Each number is 128 + 24 x the weight over its row's rms, rounded and kept within 0 to 255. Layers, rows and columns count from 0. The size above them is the row's rms in percent of the matrix's.

# layer 9 MLP up, 640x160, rms 0.164, rows 516-558, columns 0-159
size [107  94  98 101 100 100 111  96 102  97 100  94  97 105 106  98 105 100  93  90  99  98 102 112  83 113  99  92  98 100 108  99 106  99  99  94 106  94  98 101 102 107 109]
[[106 131 143 136  96 126 134  80 113 128 127 121 126 123 155 151 157 116 121 103  93 146 164 163 123 130  68  87 127 139 140 109 117 114 140 127 128  86 102 129 112 142 127 150 172 141 104 152 128 133 147 140 111 169 119 168 116  66 119 142 115 153 140 110  91 116 118 164 119 145 112 110  98 120 136  70 161 117 150 107 138 113 139 117 170 121  92 134 107 129 152 116 124 142 130 145  95  95 116 149 114 153 149 110 122 134 140 158  93 102 120 135 137  94 122 172 191 163 161 102 128 114 148 154 149 141 136 156 150 121 109 113 137 148 139 136  98 129 169 119  93 115 120 140 113 115 122 125 149 106 126 174 120 131  85 213 113 111 121 177]
 [142 150 143 137 158 115 149 119  90 144 157 134  96 122 147 100 163 146 146  76 146 110 145 140 103 112 121 132 137 126 127 122  43 130 139 147  92 156 129 127 143  83 116 113 112 115  88 124 130 132 178 146 120 150 139 140 160  73  92 117 153  90 140 112 111 155 146  95 138 133 117 144 139 117 166 103 172 140 112 126 108 119 166 151 157 117 115 109 109 124  80 127 131 133 127 154 127  98  96 151 101 134 107 128 181 168 170 141 105  95 134 103 150 139 131 171 110  92 139  92 151 159 144 124 106 154 115 126 129 131 139 119 134 109 143 141 114 105 116 143 140 128 144 162 115 160  59 100 149 144 135 124 135 157  87 159 135 158 111 150]
 [136 139 156 131 160 140 145  85 136 141 121 108 130 121 148 123 117  86 103 138 118 133 144 132 141 124 145 197 104 148 161 118 120 121 122 141 111 147 100 162  97 113  84 128 149 129 127  96 114  84  89 161 116 158  92 173 139 148 142  98 107 130 148 125 108 152 136 118 135 139 131 126 119 135 105 134 151 116 141 116 124 164  93 144 124 167  86 147  78 177 124 120 139 143 138 116 144 126  79 132 118 134 136  99 158 130  96  93 151  75 130 113 177 142 137 120 125 159 142 148 152 131 147 154  96 100  65 136 132  99  80 157 147 147  95 105 123 154 193 104 101 109  96 137 126 111  97 134 117 121 121 134 136 151 141 102 140 174 154 133]
 [155 134  95 135 128  98 150  93 137 172 124 143 128 166 103 134 117 126 121 148  88 134 148 134 111  91 138 122 144 113 166 123 142 160 142 146  98 120 116 108 179 127 145 155  95 141 150 115 145  74  94 139 113 130 116 119 174 128 105 118 137 111 114 149 113 130 108 112  97 139 125 134 119 125 106 115 112  85  83 123 155 188 108 154 114  81 125 120 151 138 126 102 101 169 186 110 172  98 119 163 138 107 112 148 142 144 126  88  86 132 120 137 161  87 123 122 124 147  92 102 146  99 118 140 116 161 112 137  93 172 165 143 191 109 115 121 142 131 137 157 116  97 118 123 119 101 131 148 129 127 142 140  74 153  97  93 144 150 133 125]
 [169  75 143 125  67 150 154 136 149 136 126 130 118 131 154 124 141 168 131 111  98 119 158 125 105  97  81 120 151 107 154 105 107  89 136 105 147 157 106 132  88 130 168 163 142 170 162 112 148 150 110 139 144 151 156 152 159 106 152  96 120 162 147 119 101 141 163 110 104 136 134 103 132  92 108 151 109 127 182  73 122 117 134 126 143 158 120 173  91 104 138 142 142 124 189 136  98 143 125 118 147 104 117 125 142 135 132 120 137 102 118 111 116 163  85 122 112 177 146  82 142 151 164 131 157 107 128 145 136 107 127 134 116 130 136  98 110  92 124 144 105 130 130 149 165 150 104 130 135 149  99 120 107  79 107 146 108 133 124  96]
 [166 147  71 137 144 125 132  95 143 153 127 166 108 114 151 145 139 149 133 155 112 167 145 131 153 104 137 149 149 142 137 127  81 154 116 147 106 132 125 146 115 127 113 114  62 119 112 146 139 105  96 144 105 127 145 127 152 112 132 123 145  94 142 122 110 142 112 127 128 166 149 119 121 104 133 135 115 119 119 131 150 129 153 135 104 112  81 189  98 139 134 139 121 133 113 143 158 179 151 160  71 137  82 123 154 138 122 106 165 117 141 106 147  63 152 125 140 153 149 117 122 115 119 132 140 194 144 129  89 121 100 121 140 127 132 118 120  91 105  77 117 150  98 138 133 130 124 121  99 100 101 209  84 147 103 126 147 103 120 138]
 [156 141 139 125 130 168 132 121 147 135  86  79 107 125  71 136 150 163 148  58 129 136 125 171  89  78  68 124 112 112 119 131 130 137 131 134 113 120 115 169 154  97 103 129 122 132 127 137 122  90  98 154 107 116 121 149 143  73 126 123 143 123 161 156 116 157 128 113 142 121 141 143  82 145 147 129 171  84 132  86 107 120 115 150 130 158 126 115 135 178 122  96 162 158 150 179 127 127 126 127 105 125 117 152 154 129 107 126 135  98 143  88 129 131 124 152 141 132 113 141 172  96 135 143 148 153 111 136 134 113 161 172  93 180 143 110 121  93 152  93 148 101 111 111 116  92 131 144 113 140 164 142 129 145 114 127 116 110 149 127]
 [130  82 116 172 112 138 121  96 148 118 153 145 107 126 136 166  83 126 132 103 147 152 118 127 120 146 113 162 143 151 149 109 133 147 118 114 108 157 122 127 139 122 137 127 153 146 151 114 137  95 129 135  79 102 145 137 109 143 108  81 193 149 146 162 104 155 131 160  85 105 118 153  99 104 135  89 114  89 123 163 142 143 127 145 105 101 141 138 108 171 141 118 139 118 110 108 152 119 152 158 139 135 126 120 113  82  76  91  77 110 107 129 105 141  90 177 136 127  89 130 140  85 132 151 138 118 152 148 121 135 121 116 194 142 106  95 159 114 112 127 101 105 103 116 189 151 113 107 132 126 122 116 121 120 133  99 167 165 112 123]
 [131 159  78 163 130 142 149  89 115 170 143 110  85 136 124 116 136 145  84 123 111 114 150 158  99 118 110 132 111 147 123 100 118 131  99 159 122 157 125 147 134  87 113 144 115  94 116 159 147  98  74 165 115 113 102 171 127 104 157 110 151 125 139 120 126 121 123 131 152 155 131 153 134 156 122  96 147 163 133 109 107 138 137 123 142 154  55 133 102 150 158 105 106 172  82  98 154 117 158 146  87 127 164 113 161 125 133 120 120 127 174 105 159 121 108 160 145 108 113 109 122 105 148 113 127 125  93 161 162 103 120 107 133 152 126 120 111 168 201 105 111 104 122 122 133 101 109 143 107 109 156 136 134 179 136 109 140 126 112 132]
 [117 109 152 188  62  73 130 107  84 117  91 106 112 142 127 134 162 127 102 121 125 159 119 164 148  93  83 118 163 102 148 119 139 138 164 147 129 156 120 145 152 122 157 178 154 108 178 139 121  79 116 135 116 120 136 174 119 112 132 107 113 133 143 128 110 105 163 114 147 118 120 175 166 161 108 100 116 125  94  99  87 161 122 127  84 124 104 151  99 140 112 117 127 123 137 164 113 118 139 124 116 121 150  82 133 137 172 127 104 133 108 131 179  96 113 145 139 141 115 119 168 127 124 129 127 171 123 129 106  99  99 152 155 133 120 145  83 115 135 150 120 115 113 144 114  98 150 115 128 159 169 158 105 115 122 133 137 151 140 129]
 [129 123 153 116  73 165 171 113 134 144 121  97 102 117 146 127 130 109 174 114 115 133 133 104 108 133 117 145 118 121  68 125 114 116 156 127 153 101 107 124 190  96 105 135 118 133 161 164 119 102 114 145 136 138 134 110 145 144 110 125 152 122 127 133 116 130 135 109 159 168 120 146 130 101 165 147 139  97 206 133 121 138 107 132 158 144 139 149 121 141 133 127 144 148 196 146 149 148  97 114 131 110 109 122 108 118  98 132 145  83  99 119 110 119 112 140 130 166 118 121 145  97 156 128 114 158 109 113 126 126 130 185 168 103 177 117 115 102 189 110  90 123 122 118 121 103  97 125 108  93  93 181 150 111 142 112 146 137  85 116]
 [ 99 150 129 125 135 133 145 128  91 147 137 102 107  90 152 102 170 133 166 131 129 117 114 169 116  81 161 119 106 120 126 119 152 114 186 148 113 122 147 140 128 135 136 119 119 121 127 128 126  93  73 142 122 118 117  89 139 126 105  73 129 120 157 129 101 149 161 142 141 127 123 180 172 142 142 105 137  93 120 114 167 166 167 158 114 158 109 125 153 150 103 151 135 126 115  95  93  97 102  84 120  80 124 111 102 161 171  69 140 146 159 132 168 132 144 122 131 125 112 102 167  88 117 151 136 123  85 121 124 150 145 158 105 137 122  99 110  98 169 147 112 103 131 165 129 146 130 117 134 143  93 123  92 148 157 119 121 147 142 117]
 [180 122 101 141 136 166 114 120 120 133 152 148 104 124 128 119 133 125 134 112 137 102 117 131 142 147 161 140 142 112 172 115 138  79 131 139 100 116 128 147 182 134 142 141 100 113 110 133 147 119 116 141 114 162  95 166 136 107 107  94 138 160 129 137 106 112 123 134 165 141 137 113 115 133 122 147 122 123 156  95  99 113 105 153  88  57  83 112 147 155 138 115 199 100 138 130 112 172  91 123  95 110  88 114 131 126 137 125 100  89 114 123 128 122 112 144 133 119 115 111 144 107 162 147 189 148 133 162 135 110 102 154 111 167 156  95  89 151 107 116 120 132 111 120 160 118 132 139 113 146 107 162 134  90 155 192 159 156 149 157]
 [122 111 110 139  91 150 122 125 103 138 103 116 116 121 138  54 172 126 134  95 113 104 107 149  88 103 117 146 124 121 205 148 153 167 178 126 114  99 145 132 106 110 125 123 128 122 144 133 198 107 151 146  99 164 153 130 146 185  88 114 141 130 112 136 119 104 128 131 115 130 129 138 150 131 107 134  92 143 150 130 123  96 103 169  67 133 153 103 145 103 117 118 131 183 124 150 138 108 137 136 139  99 138 134 141 135 212 126 139 122  94 101 133 143  92 150 138 127  90 133 137 131 121 145 149 155 109 164 131 143 122 116 152 102 136 111 102 143 137 126  94 123 117 146 111 100 105 125 101 133 152 114 130 120 123 168 150 115  91 137]
 [171  89 108 158 106 140 159  84 120 129  86 139  92 167 182 110 134 124 112  96 120 130 120 144 116  70 103 126 124 182 105 136 127 111 128 113 113 149  85 117 121 138  96 150 119 160 129 141 162 149 108 137 150 109  88 161 140 146 147 116 143 114 119 143 140 109 119 113 141 147 170 129 118 130 123 140 143  99 107  98 146 106 106 126 149 101 164 135 102  89 135  96 155 124 150 174 132 133 114 162 120 139  92 109 170 163 114  97 128 101 113 132 147 119 131 170 165 130 120  55 119 144 112 103 132 128 119 149 139 110  98 124 158 141 143 118 140 141 178 141 149 117 105 182 151 132  88 115 108  92 144 136 127 113  93 118 161 143 160 137]
 [175 110 101 185  99 102 119  85 110 144  98 100 140 158 132 149 130 143 109 120 104 113 138 115 147 123 124 141 150 123 183 121 134 107 102 136 103 116 119 107  84 129 133 136 104  85 119 132 125 133 120 135 103  88 128 172 172 111 154 138 161 108 124 127 113 157 153  86 138 122 141 154 101  81 143  90 108 113 100  78 117 142 131  71 107 139 147 148 119 122 197  87 123 107 155 149 160 126 144 147 118 107 107 122 139 141  76 131 149 103 126 108 137 107 158 174 124 151 140 115 126 133 147 181 106 154 134 161 172 136 108 150 143 159 145 114 121 151 122 130 137 148  71 158 137  95 141 134 120 112 146 139 127 144 128 110 109 143 147 135]
 [122 134 117 151 159 166 171 134 122 127 126 103  97 165 192 138 163 151 138 165 119 138 136 176  86 126  81 137 127 115 132 139 111 114 155 145 127 116 106 155 145 125 127 141 144 107 123 165 128  68 110 145 121 141 101 100 187 107  83 124 146 179 155 203 111 157 132 107 124 125 125 147 136 107  93 100 130 133 110 111 135 127  86 109 130 114 120 115 105 136 121 111 169 134  95 130  66 175 126 179 123 125 130 118 147 118  96  82 115 128  91 122 146 109 118 152 138 113 146 116 123 125 115 126  93 160 147 123 132 127 100 166 122  95 145 153 124  94 153 143 121  92 120 104 111 147 115 134 129 138 132 143 137 150 123  99 148  99 119 155]
 [165 122 114 155 103 114 120 107 142 132 124 131  79 195  92 133 120 113 120 138 149 150 127 121 136 104 152 142 115 157 127 153 129 149  81 157 141 118 149 120 161 119 145 147 110 177 163 116 129 111 108 150 106  66 113 147 138 118 157  97 131 126 127 136 111 111 132 143 115 190 115 156 121 133  84 115 156 140  86 135 113 151 106 157 107  98 127 151 126 151 166 155 149 102 144 120 165 170 112 137  65 100 120 153 162  85 132 113 111 112  98 117 118 126 128 109 124 160 135 113 159 156 118 142 165 158 129 131  76 150 157 124 134 131 167  92 133  88 140 138  98 120  85 104 138  92 133 137  99  91 125 120 153 115 145 135 137 150 147 102]
 [131  94 113  99 143 141 123 105 136  86 105  87 127 125 180 102 154 169 159 125 147 181 146 150  77 142 104 110 144 162 143 136 142 129 150 105 156 115  90 158 137 114  98 114 117 170 158 101  93 109  94 136 137 143  94  96 155 116 109 151 154 120  93 120 123 146 136 182 122 148 168 120 158 131 176 110 137 134 192 100 128 134  87 122  86 135 137 144 133 141 155 154 140 141 101 152 112 125 110 113 114  99 100 126 136 141 176 109 151  96 108 101 149 104 123 120 162 107 133  81 121 140 147 144 142  98 110 161 134 145 177 125 133 128 127 137 142 118 167 119  96 117 106 128 124 111 106 152  94 152 119 149 123 122 120 117 137 116  83 118]
 [153 122 114 118 154 111 128 155 138  92 134 143 134 120 124 135 159 123 182  60 109 132 109 118 133 150 116 129 153 107 116 150 117 108 132 130  89 139 112 162 130 136 131 138 123 155 157 133 101 110 127 119 101  86  89 143  84 136  71 102 165 133  63 149 118 102 162 154 119 138 151 162 108 123 119 100 103 111 132  72 102 131 162 124 115  96 140 166 130 122 136 125 135 165 126 165 159 122 166 152 139 124 158 145 128  99 127 104 134 126 106 154 131 125  95 128 133 123 105 121 119  92 161 156 163 145 129  95 135  97 168 113 180 154 125 125 115 138 116  70 112 107 105 167 114 133 134 171 158 136 136 117  86 161  95 141 154 129 110 126]
 [149 106 122 123 106 156 122 140  89 192 107  84 123 100 164  97 165 119 114 134 168 120 149 138 130 109 108  66  91 150 124 115 134 103 155 160 136 134  97 157 140 132 113 130 117 131 185 121 118 129 156 151  65 116 156 152 178 119 139 109 169 113 128 170 106 141 123 104 130 126 120 160 108 158 135  85 126 151 107 147 115  82 122 134 150 128 106 131  98 113 140 118 143 142  97 129 119 126 105  99 125 116 148 124 145 159  98 103 129 145 132 114 178 115 147 140  89 123 147 109 175  94 102 140 137 124 112 144 121 133 104 182 152  99 118 127 109 144 115 112 146 114 120 128 155 106 126 164 164 130 145 159 106 119 149 166 124  85  97 103]
 [150 134 116 136 133 116 114 122 140 125 139 141 130 105 151 115 145 142 161 144  51 143 179 147 130 157 149 161 168 129 163  81 149 112 112 163  98 160 146 101 166 132 140 134 116 139 134 117 116 122 121 123  78 149  87  95 135 107 142 117 125 141 174 182 112 125 135 108 110 144 119 130 102 108 107 104 133 115 137 107 164 152 122 118  89 129 146 127 130 109 139 140 150 108 113 118 163 126 142 160 112  53 125 142 180 119  95 113 124 151 106 139 131 146 148 106 125 131 150 105 137 127 118 142  90 165 120 162  86  95 114 130 104 130 173 117  84 140 125 145 111 138 109 139  92  82 155 161  99  98 157 129  92  94 120 118 135 136  95 155]
 [143 113 113 168 109 142 132 141 134 121 101 104 102 123 142 130  98 148 164 142 106 101 123 122 142 111 136 118 111 142 132 101 108 140 105 112 125 135 117 111 132 113 117 132 112 130 145 157 166 123 156 139 133  95 132  91 124 148 118  96 150 111 117 148 124 143  95 140 120 170 120 116 132  80 135  99 144 122 135 110 116 194 146 136 138 131 124  98 106 128 171 119 156 138 131 149 104 112 138 127 120  98 101  97 141 155 100 164 120  85 141 118 142 159 122 202 138 132 129 111 126 115  90 124  97 103 133 122  62  94 135 152 159 151 189 129 140 123 124  91 122 132 143 170 147 152  83 155 178 140 109  89 129 166  80 183 142 181 111 140]
 [184 126 121 133 154 114 116 142 150 112 117 113 146 166 136 147 148 120 109 106  78 114  85 125 121 104  81 147 142 118  74 117 127 137 160 133 129 129 165 128 172 102 141 140 116 169 142 182 112  93 113 145 137  86 152 141 127  92 131 115 135 141 140 160 100 126 116 143 102 119 124 139 165 123 109 121 114  76 154 114 118 164  96 167 134 145 139  88 135  78  98 117 157 152 111 110 111 127  92 140 131 123 150  95 138 165 129 111 144 126 140 118 106 137 108 134 137 103 133 126 164 132 121 137 140 133 133 133 133 133  90 147 122 147 138 116  60 121 161 108 137 130 123 162 140 134 113 123 107 115 126 151  77 118  86 162 151 167 108 210]
 [127 108  87 168 134 144 102 139 119 172 130  95  55 136 109 104 122 148 122 113 131 162  97 117 133 106 121 146 150 104 159  85 111 139 160 158  95 158 127 100  91 112 128 133 130 119 130 147 154 130 182 153 134 121 149 165 158 145 142 137 139 119 143 130 140 133 166 131 108  99 157 155 134 103 143 135 165 117 112 129  98 182  91 110 115 121 124 104 139 122 138 130 104 135 107 110 125 119 142 137 151 149 126  91 113  91 108 119 178  97 165 100 121 139 125 166 131 114  92 126 113 104 155 126 121  88 117 130  81 144 136 134 144 124 111  70 123 178 159 131 100  90 132 128 147 161 109 116 144 120 112  94 128 155 128  91 114 163 145 187]
 [ 97 125 130 116 158 118 150 140 128 159 152 146 117 142 123 140 142 101 138  80 100 117 130 122 141 131 103 138 141 133 151 120 115 101 144 138 122 127 116 162 154 115  79 157 120 180 125 103 151 130 124 136 115 142 110 188 146 168  83 108 127 183 110 137 102 162 135 130 109 115 141 127  91 108 159  71 147 175 126  97 112 135 102 157 122  95 148 107 117 160 152 146 150 138 166 126 136 115 108 143 111 147  95  68 127 154 125  90 128  77 137 133 114 103  96 151 146 130 134 116 150 115 123 149 130 183 110 164 135 103 105 124 140 124 116 117  77 139 140 155 137  91 118 166 111 118 117 145  96  95 153 148  97 157  95 160 147 116  89 149]
 [162 135 124 124  67 102 156 144  91 202 112 125  76 135 137 111 179 173 114 113  98 106 153 159 115  77 124 101 117  88 127 126  76  70 141 149 133 128 137 149 143 130  93 133 109 146 136 116 136 131 121 138 147  99 110 126 147 122  84 101 151  90 107 102 109 156 141 119 100 117 160 145 106 119 150 138 149 164 143  98 102 100 153 143 139 173 165 157 163 100 138 157 116 135 148 137  99 123 125 139 109  85 127 126 157 123 109 165 104 142 122 127 140 151 120 109 144 174 112 105 143 159 124 134 141 140 100 149 151  70 125 180 143 134 111 128 110 131 144 112 128  92 120 145 125 143 117 124 118 117 156 129 105 130 148 141 154 126 135 118]
 [139  86 134 120 102 167 114 118 149 162  76  65 107 164 120 109 124 115 133 117 126 138 127 116  85 129 117 143  98 132 141 110 127 143 151 124 145 129  94 116 174 120 129 189 157 151 122  91 122 120 153 131 109 181 131  72 159 125 104 151 139 168  95 132 131 128 117 117 101 138 152 129 159 122 116  84 153 112 124 121 131 130  95 120 104 133 137 142 144 109 162  83 132 149 146 154  94 120 149 120 149 110 143  91 113 124 150 114 136 156 109 100 159 101  97 169 173 161 109 103 191 116 188 126 160 141 114 135 119 119 133 128 134 109 122 136 116 145 140 153 137 101 125 132 116  91 129 165 110 119 149 117  85  97 104 160  96 149 135 141]
 [125 143 110 141 131 149 137 110 133 115 123 114  89 108 144 133 164 138 144  83  93 138 125 129 115  99 158 163 127 129 106  95 132 132 117 147  98 104  61 148 134 122 145 159 147 170 155 139 169  55 125 140  91 159 103 125 135 137 151 123 138 164 109 142 119 123 147 144 108 169 120 149  88 124 114 129 178 152 141  83 131 133  66  99  79 153 144 131 122 125 129 109 140 152 125 135 117 146  99 147  98 110  77 128 138 116 132 149  98  95 129 122 172 126 118 135 134 111 132 136 133 161 161 140 138 128 146 187 148 129 135 114 108 156 132 116 159 120 160 112  90 130 124 118 123 129 121 106  98 116 147 128 119 128  83 146  99 171  70 163]
 [126 114  78 110 144 170 132 108 121 118 128 124 159 122 106 142 111 117 109  97 128 111  85  84 128  97 136 179 126 150 110 138 119 177 128 169 136 137  93 129 148  96 112 116  53 159 127 135 107 143 108 158 115 103 124 154 134 160 133 128 135 190 147 133 120 116 127 135 165 183 152 160  99 142 155 120 164  75 124 127 109 171 135 129 130 127 129 129 140 162 145  84 127 107 137 147 140 153 125 177  74 149 132  98 115 136 136  85 121 142 158  83 132  78 142 160 117 130 147 123 111 117 126 127 107 111 100 116  67 144 110 144 114 124 156  96 144 141 152 122  93 117 102 134 154 127 105 127 108 125 119 101 142 122 144 143 156 124 119 110]
 [119 122 120 147 127 139 151  89  99 134 129 135 121 147 147 152 145 103 120 123 140 160 152 187  91 106 121 100 169 130 149 156 111 113 118 130 134 142 132 137 133 128  69 133 130 116 194 143 114 135 134 145 105 138 141  95 130 104 101  71 150 103 157 116 108 137 165 148 163 151 128 181 135 155 154 111 140 133 107  92 139 133 153  99 156 134 106 160 112 167  96 111 110 177 117 122 112 109 125 122 137 109 160 130 136 126 157 105 136 129 145 133 144  63  86 168 118 134 123 135 126 105  85 137  93 113  98 121 120 119 136 125 145 160 111 102 141  98 155  83 124 125  90 112  95  78 138 144 123 119  91 126 161 136 129 147 183 145 108 158]
 [152 152  71 103  99 138 108 109 136 157 128 117 188  94 126 155 101 160 100  86 132 146 151 120  88 136 128 111 144 184 121 105 119 146 147 173 117 117 154 115 131 137 129 119 143 120 129 109 160 143  85 142 111 149 111 150 163 151 157 122 139 148 137  85 103 150  97 144  92 162 113 140 160  92 136 122 113  93 129 107 143 142  90 113 112 163 147 153  76 116 144 153 144 113 112 152 127 131 116 157  92 121 138 140 114 138 157 164 130 133 152 146 108  96  92 115 134 138 144  90 129 105 150 151 145 131 138 120 151 108 125 161 150 160 171 110  89 141 138  80 142  92  73 119 119 113 126 128 121  98 126  93 142 168 145 136 141 130  83 139]
 [119 139 130 126 111 145 114 140  99 153 109 123 127  87 157  68 165 133 120 124 133 111  94 165  67 106 119  92 102 106 151 128 125 135 175 132 159 146 145 129 155 136 122 156 152 125 142 119 132  98 117 148 135 144 115 140 126 117  98 113 131 121 125 157 123 147 125 141 110 100 124 160 104 125 103 115 166  97 144 113 199 133 128 147 131 140 126  89  93 108 120 147 125 156 140 120  92 165 112  86 145 114 122 141 142 133 183 120  92 129 123 108 156 123 120 159 130 135 134 128 176 157 135 143 114 139 100 155  98 103 107 155 174 174 103 136 109 111 131  96 129 111 126 144 159  99 114 152 116 165 143 141  95 116  78 177  85 165 107 177]
 [128 119 126 177 105 128  91 107 145 137 108 117  89 138  76 150 137 148 158 115 148 130 136 109 144  99 141 104 176 119 126 117  92 135 132 144 134 127 114 189 113 102 118 135  74 179 142 142 118 130 137 147 119 104 120 158 159 126 130 130 140 150 110 105 114 161 158 159 125  66 136 163 130 109 142 103 126 115 156 131 130 121 105 108 132 144 119  99 138  80 142 142  94 131 134 126 124 126 160 141 164 138  99 133 110 115 143  78 117 150 116 133 167 118 108 159 156 117  80  99 151 163 149 151 172 162  82 130 106 105 141 134 160 120 108 140  87 146 139 118  95 106 129 179 116 114 138 112 109 154  58 103 102 127 139 155 119 153 128 147]
 [155 116  93 105 107 152 103 124 153 134 110 130 123 111  93 168 197 133 122 138 135 183 127 140 139 141 113 110 139 105 133  97 129 143 143 138  98 124 148 152 110 129 171 161 130 121  85 112 124  91 122 140 127 102 109 138 142 108 142 123 114 122 118 141  94 124 110 111  73 135 123 143 114 145 126 109 125 134 130 162 126 162  98 144  99 152  97 187 118 135 148 127 113 115 125 153 169 152 128 158 127 165 115 131 147 169 140 134 129 146 110 114 175 100 119 116 169 142 169 102 164 118 119 215 133 130 115 129 103 102 127 141 118 180 146 124  69 135 117  86  87 111  69 135 146 110 135 135  96 125 109 140 151 117 112 122 145 128 147 116]
 [126  96 138 166  99 131  97 110 152 150 122 116 130 120 146  99 189 133 158 152 142 122 140 141  75 110  97 119  97 116 136 152 132 146 102 136 135 126 127 106 131 137 139 169 116 134 116 116 136 104 113 135 148 160  89 120 159 128 131 144 114 170 118 106 120 126  81 157 111  97 154 147 107 125 116  97  86 110 119 136 124 133 138 128 138 138 140 153 139 187 177 140 130 135 142 141 134 116  87 102 107 107  79 105 131 143 171 109 109 165  88 126 157 131 111 150 123 135 155 124 150  69 143 144 104 104  75 169 122 136 145 175 164 127 143 129 102 122 143 175 129  81  78 182 127 106 122 131 144 152 111 159 108 147 136 159 114 142 116 112]
 [194  95 117 114  88 148 113 113 120 129 142 128 120 168 131 161 110 144 164 142 107 139 165 118 139 119  92 152 130 136 124 108 121 177  81 147 128 116 149 138 115 115 102 180 122 149 125 122 140 133 119 129 104 128 132 110 150 103 122  99 162 118 119 118  98 137 140 131 121 132 111 123  99 122 150 101 121 141 132 146 139 144 155 176 132 102 130 145 115 135 110 102 118 132 126 174 131 221 126 131 111 133 104 143 129 112 137 107  71  48 119 140 155 128 140 120 147 120  79 128 131 148 157 184 170 142 134 169 107 118 141 111 116 145 167 132  92 126 127 100 132 104  86 122 144 127 130 128 127 127  98 145 127  71 143 133 115 181 128 128]
 [120 144 105 131 113 131 114 115 108 102  67 117  87 153 132 127 105 122 175 128 138  96 166 137 128 150  84 113 157 146 122 135 120 161 151 134 124 150 102 106 135 107 107 149 141 160 148 142  97 170 138 150 113 135  72 111 169 165 126 131  93 127 163 139 112 113 122 127 133 141 168 157 151 139 127 113 131 145 133 142 101 135 144 117 137 164  96 134 122 112 207 114  97 124 150 144 132 108 115 172 109 149 157  92 137 155 118  76 128 132 103 113 115  87 161 172 146 133 138 136 112 121 106 148 104 154 111 178 104  91 119 107 107 135 118 124 121 156 136 180  97 137 115 149 151  93 111 132 121 123  86  97  99 136  98 126 143 110 165 154]
 [153 111 113 111 124 129 159 102 180 154 104 125 114 175 114 169 133 110 118 118 138 120 128 141 137  91 137 170 139 135 138 113 110 144 112 147 120  96 109 148 157 121  91 146 120 115 153 138 146 107  80 148 127 124 147 135 163 125  85  86 136 120 145 155 120 145 136 162 160 144 146 125  72  97 105 141  99 142 139  80 109 140  97 152 105 160 140  89 148 166 106 105 141 132 104 165 134 136 110 123 128 123 120 148 133 102 157 107 142 143 129  88 161  92 106 124 106 114  88 115 164 142 113 132 161  99 124 143 137 170 166 179 156 158 114 101 120 118 137 133 101 108 152 116 103 161 113 113 126 154 156 198 120  99  90 122  83 141 125 115]
 [122 104 105 128 106 123 140  88 101 158 116 146 123 132 183 111 120 118 112 125 110 135 144 123  94  87 119 125 140 106 117 104 102 157 118 129 105 139 124 119 176 126 172 129 143 110 159 124 114 145  78 162 110 141 150  99 138  91 148 129 131 143 175 195 123 146 143 102 132 120 143 180 119 146 129 147 115 134 127 112 137 109 158 164 107 146 120 143 112 182 130  85 128 123 146 112 105  89 162 135 124 105 136 106 157 170  96 127 118 140  52 105  97 147 128 152 115 111 129  90 143  90 155 139 141 140 110 150 141 128 138 128 115 135 152 127 150 145 207 136 139 125  99 134 124 158  77  96 130 133 121 118 126 169 156 108 156 132 149 109]
 [107 136  98 160 141 115 146  93  81 130 167 143 111 145  93 126 133 117 147 146  71 127 127 152  98 140  86 139 107 154 124 100 133 101 153 144 125 149 118 114 112 153 100 140 114 142 157 141 121 157 110 118 122  99 160 126 157 120 119  94 151 161 153 136  98  91 109 132  83 107  95 134 103 132 123  90  99 122  99 120 106 122 104 173 152 183  94 156 122 114 138 104 143 114 138 136 126 147 143 153 102  93 102  97 136 146 160 149 133 131 121 162 128 114  92 138 171 156 146 100 156 147  83 154 117 148 140 125 121 124  75 147 118 157 200 143  93 121 141 148 132 114  72 133 148 160 111 144 146 114 122 122 110 127 135 163 128 147 173 134]
 [148 126  70 173  71 142 142  71 138 115  80  82  90 152 134 128 122 169 131 159 117 154 117 130 126 109 130 174 181 135 172  96 138 148 148 133 129 148 116 146 135 117 130 144 131 148 159 177 178 107 125 142 106 158  80 118 136 130 135 130 112 133 140 135 141 131 155 107 101 125 134 160 123 106 130 136 112 116 131  64 151 141  86 133 140 135 119 115  66 158  97 110 142 111 176 136 126 146 128 133 117 113 123 137 151 145 135  89 114 127 107 141 117 111 123 132 131  82  99 117 133 152 100 109 159 125 118 135 122 118 121 130 201 171 146 114  99 113 165 103 115  73 135 117 153 135 124 127 138 135 129 129 140 148 123 110 143 142 113 142]
 [127 137 109 104 160 151 141 125 116 118 137 106 109 115 106  84 138 108  97 143 153 127 110 155 140 160 128 110 144 107 105 139  79 128 138 146 111 131  98 154 146  75  99  93  93 140 147 116 132 152 102 139 129  82 119 148 128 131 106  90 111 137 154 165 104 139 163 131 137 145 157 134 120 127 155 114 117 148 170 115 144 142 114 174 114 131  63 134 114 147 165 120 146 166 105 101 152 149 135 130 104 104 116  97 199 159 130 167 151 118 131 128 102 123 121 146 160 133 110 134 105 128  74 134 103 120 134 129  84 109 147 120 126 113 154 128 111 135 132  94  77 116  93 153 186 143 118 176  94 138 127 140 109 167 143 140 149 175 134 139]]